Weights of a small GPT-style language model, trained from scratch on English Wikipedia: MLP 1536 GELU.
Each number is 128 + 24 x the weight over the matrix's rms, rounded and kept within 0 to 255. Layers, rows and columns count from 0. Numbers have three digits each.

# down: layer 3 MLP down (transposed), 1536x384, rms 0.0506, rows 1014-1049, columns 192-383
# up: layer 3 MLP up, 1536x384, rms 0.129, rows 1015-1050, columns 192-383
down1014:124117107102136141139096137121165132114124122124128128115103109105128116129077141170131120113160159127104156120125133097144151110112113127120110114142119144133121166126141160109120174147130141114167158108108079142091110077102098086151146132101168142082164140126144093098127127092121139120112140135103151140151133123114137143105121108141155124124094094140173145165108112108112146169184113145135166127151102049125138111129160138119119127129136117125157095141119141120127098140177121123149158152121119137103185109163149065088165142129123150127103109145119127137152074115138109118
up1015:075103158160137134132093147122134118143156109165151108138122156148170119076129122156116087146111146096087161132095141135117167151116147170114135156123137132128071095122132115095075169075116145118139111145161111168151077164112107138137118104133160111143171134093105118113179125136187135129177114104158117146087156176143133105120144149162109122131163109110132117125171123151138122102123098132138092103142156116104107139148125125098141127135169131135098170119142092161141124108138094155106095114122063169115183146166156129096093121130107122123107106084151144119109153110176167127
down1015:126152132118096154156124131157112140146092123169089097133163136095116138114121152106131125142122157136087150065125106118154127129172111143160115135125126118097146192118150157107140161120111120123138167149117110111151154132101147111124102140164174124162113132075125130092132150138142112121149128143148114140125151142151162062144115136119117119116168116124115084138123124077151125128128131151128149141146128121103152108117120151129141122097129110124151107131115102180140148167096163152095112148137148157151074097096146102152142145093099164121082160122120096119121102130137134173
up1016:090101107139166125130093125089105181139137090144159132070090126168129126116170098172094167110113092124124145139109086119107137166115167132115093162117100125122155129155121096120116151131188131150126148143107138157153145091171164100109096099126155164126137100122118121087119096140128127102104106133148109108125138155172108116122115120099147134100138169158137122117101144132091129166147141105140147109149077101116144111110153155110146173109103164125133126145098137114098115142140155113164118140125147157134154118118118137130110112165127150129131129127131133121114156099126105120
down1016:091112177143111104145153128136121148131124150094126145097161137155124131116113132121155153103114143096142147118118141120142149139140138107109136104114127097115123161107147148152116117162086160116104119136151137135140115133110131102118107146157127099104137161107136099115167120137129130123103117140129111139132135112108092135124152114137170105102115180102157171112138140119145116175079120099171115145148139104122100177114127156150091092136145125094135111099117138118140103095139101105123114123121144106125147113145106114125170115068176095142131090119118148168120138130107113126
up1017:160119164107144149138138104144149131111163186144138172118103145104182147106132151146110141166095127094073137187139158120116129111155162142124130131123099139068121128143138144127175170162126145136146133167144116148159146151115131143110136185108148206107116104155148093121122090116102142095104099117157160120146165145131131113131116115121104157122150091149087170166127140157112110131104141099118165174116140138130084156091111131119149119076126157137141118116136091109148145152165123150090121161125096112133153126080113082090135108135137123087112118145102108125133147079133139135
down1017:146109069078108105123130090149135091143159128123153110122130109120098096139126191145114116160105132099081081179149127119125140122121147098128116122096136113145160108123152117105118135103133143157154153094123131118088133139131114132119091145117126096133157072086154108169146112105109108140156143134152146162143079163107107135154145118153142111134158146134159114160139082123137101125099126130124157132110141135130157146156099104137087128127148160104137098128148121065140154162088116130136141127126122130117128151115117128092151151133113149083140113126083164102148147134115140157
up1018:077091099163098176105163122130103154104101137146134104099148095136131087097160132134111119111138165130152123141135148083166160097111150106099148110110142126122164121146115123134139131137169095108089146152072131169142108159149153131094126090074194184109118124162123140164124130145116107174130153105113133134124118121090097117136121143091130108113123116125140101099124117140123156175148144147100122137121157120129131117153115112126156146123154140153140118134148131105126089101126133104113129120111144154064138136118121145131154112166111113150157123147100109154088126164113119130
down1018:095125135116176150125122091077153133112131098158103149125129158117164142100146118171120106106152107160123140128119120100071134131107126140152134159139153116100130120090110119116148123083137139117135121139112121090114154121135124089159150101104114169163137109145121127110089081120119156140101103117168139121152123087090125102125160117116172096171107096129148143126074095107118169144134140110134122097159122151142130128119131135128126078110126122106126150162144127130120130164133133100138120174104122110145122128099122114139123131164117111124129124126134165140129138139114113111
up1019:144153121139125135103102139133144172119140128098172134132158159102147142129167095129157110105091154115156149117155157149138127133117133162170151100118111151149080081124095110107119142120141121150133112091138116111168115144120119099086113150135147117126141165159140103147118110113160145145136082178146093165137151143151072112147097138119113164133111148145120144136118163166091143122142117095167123149154127132132141101180107107130145151129133149147137127143133160100096135123128119115058091118137120116100137125158103166157104130126122128109130153133103113114098068137139144123
down1019:141130176128179086140108126118145143158120086152067069154140146117132127098144147142134144117179139136116084138097142127105139133125144171133126127141150119144114126100087122090147103166095136126088145149108163119122181137144124085105119112087065153131144147190125122111129130115112147111137101113081123138109133167124139132113152121154129158137117140163135094127166111121158145133110124141120149123130091158140138109094128101107116127157138065134143150155115156110152175132123116149102160129136112090183097102132168148144104132135107162122114104144153126079100118089148108117
up1020:125153114087143109116083134185130140165099116141146115094140165134125157143083098153093134149096134128149096171107134112103150136116136116092122163120149137123153163109146118168100133146124139126149152095123121132176144133109139128085091134117131140114150136160093111117089109134097127108104167109153173156127113129110141121140128144125076120097141095157133141121150140157137096151105141162105168115119102164123118122147126120113135135139110144116114111102150161151146082100156116106149132150137117093109113133145099119094122096075127118146143138126075150129163130145068110147
down1020:155136105165116111131121130170124107145130093097147162123101144140143126127100122103097134132143157105123112172154100159149142104167121116092137121136113185125140157179118120107156127096116126121102213097154140136136118084090107155096135148129094115115052107160158129145100110126077168124112160101116134092136164145112158158110167103158099132111178110131138109149131104129135101108089136143099157095112135184106107103127096125114143138140144153158139124121143098146129079139088154170096121169161138152099120121169117146073128123114147129123097104131143142125193164097132146106
up1021:098117107164147096137106087179108111114127142059160137100111160153163123100168098097129162125123114065146107133133122071106120098141133086147105124109121134157128086098118103095134144176115148130104088158161121155143146132094155107126145117141115164114128146146118162172125185100168103112147111127128150112101116122120089124115125136115124131137115125124132171104116167144140147154175127124158141115118146130099125153146124099134130113117122122080178131095135156115118115139171149127123119112102138084152154078122096177155123146109118151112160120102176117115128091119122102155
down1021:105104132129145093125115114139144140136100131142120119116119093096135113124143139176138144146150144092105154109098106155099107099122099115126146141117110097134144103130120136152127157156159119102160133122108164073166139099128123127088104159115192134166160114116103119138142137104132161113070160125129168146158122174104130065138139125120061196161088090121084126151117111129093157085114158167120138087136116148152165114141106137141117100117107112153125096168100129126079107135118169113140129150080136148111196106152155150107156108067150113082141115136131096138129132127104125128
up1022:165149124089126129132135177079130115094086094098102096168087160137141085102129121127141112119156118139111127124138146116110121106112158123127104135127158143119120146090146093153093108149118147116131140137081132103129093149194126114072107105136169157145093141130119146160130133092161105112151100132133120137112123126101174163163157182153144142123175081125123157139142158153157142091131136104109109119177120123180097110151111150072138117142126180169082178151099110128101152114125137114130134117106116138142163095100108095115149115141127145137102117104152150124105107167106112130
down1022:106156124109108104133161135148143120159134124143096135131094206124165128106142124138165117120166116137126106129105121122104145071118177121065150152141125140133120137119119102123146138152100137127155111138119119135145123085184163165091155124136189163163121096198097161113117079137168132119102122125111120082171117144135167127091133131135086146098125135125131147101128153172155104086142103068095123136146116140091122139100157090112140088135153166134124132092132073099126163104126073151139130090116073116125166108105098100087040130124109108125139117144129137146138110106161101116
up1023:110134183086099161132150123157104088120128110130138134141080115095123123106177109118179157127182124122130102102105128139059085164145081153099117157127126184142165120081102036129105078124156149139122063127129088130150101099134121136116107147104137142130153134130165132106103128128143116104123153113093141182122102155109114131125097120107130141128127096135126141147135117162134127142152113192144135089138128118088124118133172095186111098171075143120136121107123161121132139129133167108108096103131165135135117138114121136122151094128119130094148130115107115116126179192116120168
down1023:145141097125129115088152164167127122128153162131109110141129090136181141166148142103107100145135170157143126143132120133104161127149138128114157163117092106078156110141123121108125132133139131112112105119129134125187165089138181104115116173159175164123163096128119124111135133098136113107115115160163096096124152138156119137120144142128153121137129148098115121133144153149170162152122114117127140119133106143131166139129121099152101119123133124085175132124120129097142132077118120144154152110094115092101111116128127119121112102135130158092139131115132160143158121104154126100
up1024:146096128121126151169117135137092183111116141124085126148113104161133133144111162144144160136108136139084144136139149138128127125172139119142122138145129120105169132131105110107114150126104122119137148108141170127143125120104122123119176090095090163095123101072140123135121124099147047148154106110154127097091151114122116120139118157106073121116145104118129153091147122147187137108097135111121124124166112124119151118132112175117117129110105140108111147093156121088134131130092152156152140094133131136134157126131124133090132161136121110143143137092108145117163094145104113123
down1024:153137092162153146126136128170113151166109132135123143152116173142125145130153127180130121152183149141136126129140146170148150125157135131140162136127101156138121135110158160141102121109167099153117155087131091102106124153103088124125135157120145166163173147105107174153126131108124142126154132122113149105096128106099138136177144093089126104120105154105109104110126121085118178107111147124120101145115119107124117139127128133102180191148111139150114116180168127092126131137153123142150151136145126129087118143096137126139135159161122172091113113159166153152162120113134138154
up1025:128100133083150131105103119148179150099122121158109128109159141108106113052140116142155121126140090136114080090164132117118140102123149083141137143088119133118085142099114126136122125094143138115105131103115150163137168170145127115113147112119191131133147099159105134084158137112130099107126138113114110153121142143131161095092112122150097211112140131123156142116134119155147117152150120135129121133119101124099148143139127088150136106133157146136137141154114179163155129106131103147157176127112182132092162124107132149158130111145115129098095136134125117091124111110099095118
down1025:144109119115063095122126152186145137118108096188157126077133111104128090146137086091121134127116125102154112110079149138123145110105151141154131156125126153096094129129134170109102148171105108142117157105111096120138158131146122164117139101140132136148140087164133156100113161122126159095149120090129114121088104129076093131138107109112097138118124140138176126161156182083127101125141108143093140064170129081135165091170140142101112127117158152147138129114136123134158156130128131143166145107094114135157105099109140161106157099175193134158130134109167105129118114100143147105
up1026:147084106129120163130129095128098125125154110107142132155135165096141149116104166130164101148168150110069173156123118136109141202158123107128117126138122102157113147151161113136169081100162154130145128114122115086113138123095128155126106122108129123102140151092167152082133119126183098103166102088219186129115127100069133152129158160121099085115152121137102128188121192167111139172104132154131113134130110157124079164154126133124115151140083124147115132148163164123162134133152155137143126110154135104149106116148122140147113124104147186107116121110113149126158134119165132133
down1026:122125123086139157099111082131139086100120123127102109056155111126102141116095093133137147139121187128149136142087151137138145118120129115134144108117126118115106158134092142120107128152147139197119122116144124203112103111178107109084143143100141107109134121105135102126113118153117101157129120121102149123115131078136181099108070100117127149126156122135139142124120144091103168119087112111184138127076161134121136116076146090112135128154149135173137123127125093103146109154144130147094099115159122146124116123138134128124108139125127130145125134138137202097105100119113144057
up1027:114137145140122132100104151113116160175154196136094141115136129175162101112115140148142144140117162119087124117115157124133140127138093127163109111130139122117118140111133135111126108123145098175144094092138118134147134131130138116114143138106115187087092105134174084161164127110107078152171148181124120147060127134134141157120130095117070135123139116137140158138139139135171110179122148120092089139124124098128089127177121115144150121127164126147145117115159140152171155115117141136128127084104154103080096127113155142137162159106143105119156126174124140084164160080123141091
down1027:115101132150106147180082126131111081130136131082130123144187117126150148175094178128151129121105084147169114127111103126121122089136122125142110124148144107118120120133136167149155118134164140107104122145145128111126147123152124146161115120149127154138096112106120131123135122148128109143116143142132126132108112119132112159118146101126112148127139128121145145091126135134152152083150128144110148141135132122126124107093123163143175120115082134092140113132148119120132111135147153117122102132177121124160093117066119134142137140120162132152094134163130120142114151146118105148
up1028:149126140120120130148105173102067136127120147123140142125114125176126144144124108163110153127108129104113156148120137088131128154148134160131128125082146204152111119118126146122090147132138137125102138138136149139112097148139148123089101108143109121122121107145067123165142115110096112153136140077079196189098120110146126109135085168129114144141099125124135106133150129134117099161120145096128162144124134113085127174093113115110122100118105095156135130148139097135164117133144166134133154133162126142108135154099109132139161132122118057118123112141130152171146124105109161117
down1028:093157098168123128144141120100132102155072107137107120111131101125127120155114153144153131119108118147113122126097127150093137126100115114140125123143116125138162109114135139149134133156162149116135178121124124088180195093161106155138138129162144120135170147115133112135127139125111110111118092127153096149145135134166145121133116159151140111110167126161102098091143121127124159147128121131092131055127127166132146117099138134132106133123142115139089134137173142137110133130109125133109109092144119121174142090112127139116125123117088101139145122144143125111129105134110153170
up1029:119091147144128127136117119115116147141110132122144106117125115147094134156117089134117120162143128107117122116173111128094117158167139101150080123123144154105093101163157156148103154139116149121095107129144147166127133152129128134126141143129140099141125088145162133092156144138118111147118102120127100085163136113126127117083136108100132114144141113156144105124103140084122101095140145187146140125116151096112126142134098125137075111135125114146131129138142164168128109135123195118134127116158140101128144194120142167157109109130108076123100145091124159135091116116132095155
down1029:126119155149128107113128176129167152135146160119123145120118122136142145144124090137118163106142103164154150114103167119130126158148141127083122133156129118164105172160104090128145127101116148120131123062120165137149111127126125106144144133106113170124118157139137138118106142117143099092089130122142149109131145175135129144140123135105095135108125096128126153162070123131099145132115172135154138118150090165108100131135114175123144112131101118123112135134133128117143119135169143099118109120137084139143147149145130113146138168144119113140121131114134135091089139107105113115
up1030:132090153099142149137163178142145102158119088160126167116097109163117142112100137129157137138182129149151096102144123146136127120077158165085094175093132135092138146167131135104116131107079129109129106117125109111151145083129177073112094157132112152147118097113116110116127115147128130142175120095126141150115150109122136166129120110137130127112147139106182168135120126103117135144136135160151164126153138091112121119132140103103091147132162163129115102116096128171063118145112138107147111095085144135075159108142119145109117123133137171110145132102090137130159101125115139110
down1030:119128142114116191133146156110092163147106129127149160143097104101132103115116132118180129160148179125107126129085107127110170119091153156140113164118133105117135141115135126148127135125093127121190165132122139101119100094140177135130128149080134137107085140123124088121131109138101091126172105125110157162116138100128128135151141130164104127079096135146127152124131087149158112106165138133134167137106111145119135129126162109150157149129143140107131126118134147137120162138138127115147116132141112144102141147168104145143135131152118158136136104145110076136130144121111123138
up1031:085074088136151128123131163092106102131127089096133153128118155089104147135141100133093134153120186071162132153156115119179108140127120095145108138129132165139166106142120109168168143125087144082077153138118169119118128149092117140119175102161091125116148126148147133115098115157111148133128130123120120124127141087128102157090155132141115131145138110142101157108108105129164125096141138100140101122124099119128134073101130154116130158141095132110172120118124135158127125134090123148158152117092128087100101162132116135150170095165134111133128123131094120145128117147154148099
down1031:089116122103125117118138170153102085151090116109132121156165128102089102140141137088102128140085140128142181141138115142119071142125136156110157143125115116129114162117089154157110133119100154116123141161126132142128124136128130088131107123093116102106139108122146126092143086155146178146117172147136097111107139138079148129131164126117176117102130108051111142068134122103120122092180157141109147119126125103132148080125146097090134130093135105133102128127099135152155145146145104134118119129092109099144134117123133126134126128101139093100128145129131139120124100118140134161
up1032:126126157110167115128110112116160119128133138105135156117122092121122137122178087117110157153132116162124181154127137147171154156102101130076117135096149127106106131116150132127149108091104125127100097113075160127130116145137105115100130142126127108158157140139114117123125110126113135109086122150136153152145179105118121136137167092084109135121152156140144173138093166130116128147106160134155101157145128158142106113140157140119107139140169129143144160151141155176124100164112097142172113122135112146124106092110120142123134151133142115124115115163103141112146135105143147112
down1032:148110093119147147130130125135157164097160089177102102129110189106121121144100132128130107139140113116093093138114129129095133119152086122169137092131109131150123141143126139123146120129161138107102152092141144156121114129146160108086146136165114196107159124118131105137119096081120088169136083129118109111130104113131154134120078137113123154118166067103128082107120074151090129132137137140140129148108111097126116146079123106160115111099091106129142133117094124123112136119137169125125130128158167119151108114139162114108131135125077137128187134111123141144138113123094147127
up1033:103115149122097142106152163170101127151144088141125100138096119104186119125118127121109139149127173135133130113127148116036096148085125110135150148154133085134107098087150119150095140150113173159123140059123159123196127142125136154160139095132159089105184130163153173123104132121117156135144152125114116065140121112119199104156139157115125140143108096092177136126120129115087085118134090138086104102094117074077137102105167127137092149138155166128102128097152123098158062127130114162144156103148119091160089137088141117096110105134162158149146160136137145151145112113104126111
down1033:080088098100102133127154158161154135157130175158124133118119139135104160164119134099127080099138118114123115057120083118113119084005086095171181128155136108154134116133176150186114117140133166134089144062195145110136125101138155160127121137116127158125133150154089180128116193151193084141127121129111107121108115122151120113139136129126158168119086098115117165087118159152117129126111090121094125124125117085067117121116170144164091133146104093148112114176149105147134111104121120186154120130150132150105151124111101125145133175102152153135147111096172111099121144135182098129
up1034:109075165099110139118135141165085074116135105152116068158137171150145115128155193100134145143116119097102138193151128142124132111138164096172161129093104148111085143138118116121118092148092161150117110116126136118133098153127111124147089127130139173144173131105150100169096115128148118111108155172163146113117157159138120099144117101094175133137164130103118121142119148084161148102133172121130111129134142119103084160135124120105175082113168118116161165103176105079139154121120135163082131120149159132125100091120117136106106159093108133108151135105087134094136113126125153118
down1034:181119107104116125130132122164112113077138106122111137171126122112176170162156162154116135140170096123158103146156095123090143136142140105121077074108145160117109138174089131139096143120130092109132153072135105117123087145144118135121139127179127150128124129142135169120117098144133133135162134094133108132061122135102116142112149095093145124122121119133113100137171143112131146153117092141109180181142138148143132163169151115163103102124123138060088106101122115134126127099113153149124153121085190123087095199114137139172131128116097135144148160136142186129141086081128132136
up1035:156094130115154127110108104124135149144126135144142177142140144121093122113129158123132132143113126142163119144116118111141097067152134124123154149156119077106133114152153097154146133149126134104123117134173074102113135158108125121133105112135094121093178143133167133168152176133144154106097155182132100149105138088136109096153130136099149114088157120133114118132127152102125074125110132097140133160120100139097117138128147152128118140125137083092109154143115132127089160150157134107141166134173072140151106117121112153147104138106145135150129108138145124122117132116119131098
down1035:134140120185180122112137143123171130110168168150127176141104132149128099090170093123152101153102131178127161115151116123102145109116172130102121107136163094129114157143145120123113136146124119083125161130163070125131105127140097134153114146084165151127090114138114186119134134126089103153103164158124127157139125138123122128125125180149150128096115141110160103135163119136075080159132153129136129141174114159138144128137140139162099135126123106117123114134090160088124106129108125102139111136158176098123138133131102172142119116138155133116156145132124135136136131105115124160
up1036:137095100160142148136131131160178103118128144129193159152080142097118153141195191159091095157139123117108111144150156123118103131174148148122067099120136094163128124108113126123085119146131140123141114125169181172156105110129147122148161169130141120131097137153127145151153122089150130130101132103123130160101121127102133141147148079118124134083142101120124109079150125145119134102125147109097138155119177115154112142126131087134108139140134145140129118114145141130089146125123071148152123138107143144118102158130145137107120110140125110121113150152132131123148158144137137106
down1036:093173162152127114129170159126158150162115109120141115119154124153162084138121149088133125118129136136109137100131107117113135136114163145121144142112137125137125106142106150114155129119120157154165121111116113123120101121144111139121130148099115130115153148078085131119111148108151144130099145123091150121173115125153100130157130116150124126149163113123110088112134124118138155080119143156134143138120085146177152097135121133133142145123148152127119164151103125123197145145107149146076084139179113191141128113136128148138129114127108141116154129131137113135108108091114095111
up1037:141148121104143101161152164160094124104100122110120133139133136114117118062101134121173126102095132122166160106141123098153167120161134115164131122123133120126151142090154162151135125107131136095134114133120117136134152146095141114146137091160142124126143184163172078117096158102067133116136166169125106073159096112133132149142159130137114116154101102130105147133118102132145110117127129155132112100103126147122120159119098111152142127147148147118146090108120127129092133146140100119151153111132094120121107126122149139115160151167158133097133109110099168110112131121164131095
down1037:167109127143130114184137124101093107104123088123085132136091136123078094139063163133140111110107141144149170117115121144164167161137124128161076108114097142136149114151132132115110152121131150135193149146120117163093102110157117128164151089161121125140125152139110080103090137118121144104088130140107134096146098123111144121159119160167089133102081118110146146142120113166089121115127136124166117123114106119127125158119110163088114153104130137112119108157126166142073097146111096121165119145134137119213171152132160141094108148157127141124171118116147115153104149147139109124
up1038:100101113108121126140122136058118134145142115151148112157158102148106117152166136130110132170131139159090110148144179182130115145110103169168183148113147135113123151114132129090123127114095144156087160104123125124114140168166099085155144113140126171124092127169134121147104133124083133158150168140142107135144134111125120141111112064110095155116136101144100088148150133152107116171128080107132123107112087118128121156111150145122119124161123120101104157113149118094089127166075108154158091144149148162079161100158149200130108109094111138158200163104135136125147133096131172066
down1038:109132140154115106125124061160104120087085146118142105080140133129120139145105125100106068129128134134090090126121127132148145132118157139145075140128112138160080144119116152168106137167137097119185122155104121112137145124081115125098147121154101119131127123106101151119150127181140146178090157128110112137139113136147139136152125105132137110159193121096106144156092121116134134097114133153124140116134132101149079104112126138146082151154150119110107176129084163164145098104114141096116154079080070091122113123112114137103102116152143108084127114174125137124088106127134129140
up1039:115134107125179129105102144161108093132144136114176137123151102125088125136120129122120109055119157193135103101166152110143134127144137139101124178127118108119127163148172149127115086131133112125147117115131132177127153128125144103151159155110133123119118151080123094141152104123105079167121133115118114129146143146119130086166112124161119100109133149131127148115138118163147158115112121080088158105135121151173128141130127139117102126155092088133131129120101147105146130071195205120147130106146101130098085134158096144126137085111115113154101137135125137165125122106125139142
down1039:121149157132147081109107145138104097096136110150149126169086156126135074146102114162191129132121137187111129107146191070125100106127146114146096154154125141093128159122172155078121120083128114129091140131099136099107127126175141116151150092112047148063123179131070128124128129139111096167124113124122121105104149171114151083160123111118131143133115108115138147136137140146129161149107136120166145153124107121160171165109131111155128119115118099148102111067130121128119138111156131123146137135116125115144123085149128133128089155163147179112106122149103136164118096106127131132
up1040:123127137124148127152152166160118141173140138138143139100127071140154138110116123114138134126105155137128098121127121148121127101126144152126121151075114133133187149123134124089175136148124099144133139164091123143114138089143145127114122154128141103139137156135110126121117131106152173065137143147104117146118151161123119125163136128155129109130139147111169179155122135094143092160128112133133157163147076166126123137120118135167141151127129147142130144150126134126129100150098137126102129171136119092115122187115112147131098116124115074097124096140131121147133110101141130108
down1040:080105116112164117102120117093151206147092119113084139151136099172114115138100144127102163129157134156137124136161104137114108143139131120096128098113132128149125128127129111127093149137064137098140121135164143134100093161100110146154140121076137162105134088117103140126113122099153088102160122119152120130072158125129124117114142136133149135159157154113141138133101124102136150060127081126171102078116167102126168156149107148143133090153112116178124098127124072085140101112163137133150129138132149169132084154083145083124131102116092146101139145143146177119153125086143099131
up1041:121147088142144089139090114105131114150144123162149126140142154150128138120101094128112172111164099110110152119135156135176088152111142124122127122173102175111138100129135173102118121129122113127085119115154157113120137083188099135116138158121172090076128129141138167118115147129091102122125096140132095083116118155102099200142141129111171144138028102112123146123095120115116130077136151118121190134131126178118153163148128135167128116146129125165164132139085189121093104115108116181109147162090093111141141107125087122097112124132159128131116127142157089087111103104177142088
down1041:106165106138160083186131158159121160120134113084133111123110131116122117098098151146112134161148108136066104119162107089141094171099130128109109128144105173176172138164135155113120117100109178112138163166143056144084127085140119183118111162157133153135095131168154145163143140154132089103170144159151169133158109158138110145122175088104107107106045133088094090109129129079088114046126174104146109160107059150139125130127166135143109083117107151167147115138126122116080118119138139169127117143071151094163091112113140124092159096154126152113114136150133032113104153101132142117
up1042:124112195139140152115138149138156122049133135123104146119156142113133133163137150117135120109118087152152155096138111122158175154126143127114107123126123168152157139069135172144112147089133143108131127139108180142143163087109158151141126111116114126133112154128124097092111100139131149123140136135117139110106121102109139152079119104155131155178094139125111150146099123166125118128142131155139146118138178120180168127082184136123121134123084099091152118190151145147173108123124122161134143129154113137127123128128114123144163065159089108157128113126136145148117148097149111143
down1042:127113113120140136105108150095122131105112110131123154082100124098129179164129123167113116115127219133092141075121129137126138120175110139109143134182124137103162125147092114120121118134125139102156154102099113118115125136089164142147133147140116157177132107160118164118122132124125134121127139092098110108102178158122115119134146126111118137161110114117155126161110119141129171156173131119134144107138155116108124167125131162088132144157107123094105122114098132128114100092129118116090135147083133067146111119120150155119150144080138164144140118159138103142171136129124177123
up1043:137164108151136122112102145108089130205171090162139096130140155158118127053141145142110152164178111148131102156138161127129073191091116119149121127133093164127100094167153125124175126127116131090144120160133153112118105124123102135115126108125105085125172153135152115171124121104133126166142094129148138141118141119100124124127116144152141106129087121139136090116036141143102123151161140162094158128115101171089143091117070116156195144132119075107115102136092143119112075174133115153133155129106095161164189095126090109128127150150135163110148093158124125121160075131133132089
down1043:095131130115102086143108160129130146132125080126187068093147151123168128143151129095132096151091125157143134095132113117120157115156122141153116166124115106127153075120131142144129143123178160155130139165112114090119114133140152143121127107191123172130128138098130122107138171114138133092143136123104125086179092152133157159145146123111131078166142119156050107154132170124122123126138123117115148137093085119113154197127084115146136083103111101137077087121095193178118171094070140116115104141118121160156107153188125118155080129142143065103086110147131097148131102140136107129
up1044:129113124173104128143104116117137123132113100109158155134087162168107134097125125131125142098128142134129124154119081121088153170146128142145149120114108134111144104146138098158118133121156132175115131101145161116154125108134107129116126082085114139157120114155119142109134124140149125093144125109151129145161075171162128116104142123087141120153157149168125082144143130111126145115081188136096102122111150128129139131131142108153137101119068142115153108124106139122129119153118118110105096074113142125166145142063156151127127088138125104135110120109153122109139117114136146110
down1044:069114112166090119152133133119169124118141112156110144132140179128131124107167135149160132123143103136156078119162098113152109133127120177137139142176100123136093127172125111165128089144089176148100091157143130142142137159126045158152118112142140107116118126098131131118134146103085129086144094071114131098140121100102176132099116098136140121088108100154115122131110105143141163111163175147151113137133102134133151131149137121109107150160082130089161114104143099132126095124119182105129151156082115145169151146116113147152143126116132106175130121125178135075144110149129090179
up1045:121124059113114129157095147114144101136122103119138103160138146120159093108132128150119127160137141099081151088124166109163116119134133144111138145108111087159113115142173145138162131117144110121125098106135132138107149117126105127122142120079145152107169111137108096166124122094081123149149121125094124122129125117128121166174070124150128117164128134096139089102145100140116158142124138137148113139119121144143118111133141142143153113096131113124121141121153115106193171153143105120114163089116103176099156152146169093111068141092130164105170076087148132126142146102104152126
down1045:148166123112108102113088104151125132129138145111124134069136107158117108123137177125136120156119117165053118135125107134132155130149121120182169116083081150162143135095104133146114118110121116095146132128086115111116145113168130111097141111124114106133132112124137138149086135110132122110116141109101116143160140141095122148111132141099135153121147114119180156112128113122134130101114160145126157136105133111127140102123120143144117127075104127175158126144192134156127137117148162096113172196095118176141113159090130140108121103144144141131149147130099149121167116097104109164
up1046:136185166141106093161079129130136112128146107146101127115083122104128096113096118129138104159114133130089151166102119109154108130109117101104154147104129153133141122158140157135107140122108105106114066150143176142142095119163129121134108121087116143080109125088102143133147129136154166120156163129121091122151122123148128150094089121152104154162126142158100127156130112103173111131160123115142078174087123143097115120155079115119129104123106111118122107115096116127150090133157162133162127114114103129132123157101153136124136130094152129125103175128160124113130151160126134087
down1046:136097128147101094187103118120121127129141129124080139136117095126158070124085109094124079139114106127095137090088165122079131198107133115069158178145114137096129122141117161156126102146137152088110090153112174117152136102149133103140132130150147138130167113111133105148123105130138120158125118144123169152138171081112114144158139158180101132116140105164126159142106111134153124123133093151179107124132121139131112154128131140104181134142110118164131184110114142159112100124154117141098163147102116145132094112097152113111125113130132128132099124130111119110097144128158150131
up1047:115116162140145118137101117165093128112160103146106116134137114135130112118146130117093111146179115140130073138142108151156165156116123132135133123125118122142122133154121141131166123135139139148119134154138136137117121106142142122136137064135085129149104113122133125132092124136129090105115118162131158172136114085094193111139125156147182167087107130139104105047150127142133130164176146152127142135115089171091123138104160129126111147105160181113139152125156117132137177134173136134116070162108131112104095167134126088102166133124125181135118131127071084111149098136095152080
down1047:136134106099118124131136113111108165087105166077147129131114116115139106121108151149122164069135154124126139114152146186146160063123119125100125137145135125095156128129125146134126079170157136132098118094152125091118152139112157135126144084106122127138122138144140092124140119081154164134097156171172109093075120110168117140160112147094073134134161118105149151140078143108135155100174147126104153139118159101127114127109096136121132138116129130170157098109082151126108112109091129146110133114130103154122110092112141143146082127140117156093165175091107153166121175122159119162
up1048:157119123134110117146103121104167108135131176095146104154101143135114110173147097128140180151106159124080152150134151087144140140109108092152157096121106144115126151151124103155136159137151130142135084129108175123158142126158137105106127100121154138117140148129110156133163126173165114119136124104123108111143154108128184139148153139129127134126138117155140105122127128114163096156158131134132108124107111142126113132111153160143153163143166132136127128115156150156114089133156139147072146106150142125169159174166108104162079124128123122177166145073149137153150115188126134115
down1048:099107154189105161143139146140118068103144143150118109120159084132165085155094156140164136145141108138092147119096134111125092140120165138148094127122128116156092111169127149171148130145112102152103137104097137160124161148121179122118129116155113084146159092150101087102118140138141157129161131159127115129094102102142078144141146158165108118121099097136100130123156111142141141111127111125125168124159151125085139145165134110154133122140090143130153171108102178124164113131129145160145140122135137104118181108124136132158135107134155128123147126160158139144082113120141138107
up1049:127127148113104154143114130129126135128118097131105117131160113092125132176090107101153157159133128121133145131126133160146120166101132105162119136145166083115104182122115164156128152137156107137115102108125114132127092140071134147122127126124135136115153112177168126142114117122143156154087124135154172102111158086116182098150118112075086145138139136108147103089124074085088109117132087121104129094106102109134074120145150128077148080107166131145166193146129129119119133136174107172171166071137103149113136112118130131112134124111129133150182142121160118113160132128125068125
down1049:163078151140190094107106158106148109128130094106135097170140145163128121150125101137115125132122170097127120117141116133134151132101124091125139157156186163162116104101145074128124137118066132155152176124143105100101109137060134133152173136151091117132092136173166122126150072107124168145136120127136152089122120125130109076136148141061155164127093178110155139089151128124147098160078108131093110110108132160127107134149120116119134094133136106123143161165165122126085113140123155169195118155142158138167108091121148144143157098143140121159123124143124098173135128094188194129
up1050:156118135160170084125116117153142117147107111116136066105172100141131080196115128128144108151166125098172156144097128142144109137172121121129131093130117152151121118156126120102113071115063137155135131127157136108116091145108119149139115115177150081112162129141122121153112089128197159101133152138107178131112140131114117105124130077081082093153185103096155152159143082130145155128112119106147119135138117129149161112166158139130119144119112077080119105123162120114132111157152100172157104097115102107141088147086160103155124137155116113135127128131118123119138150145137156118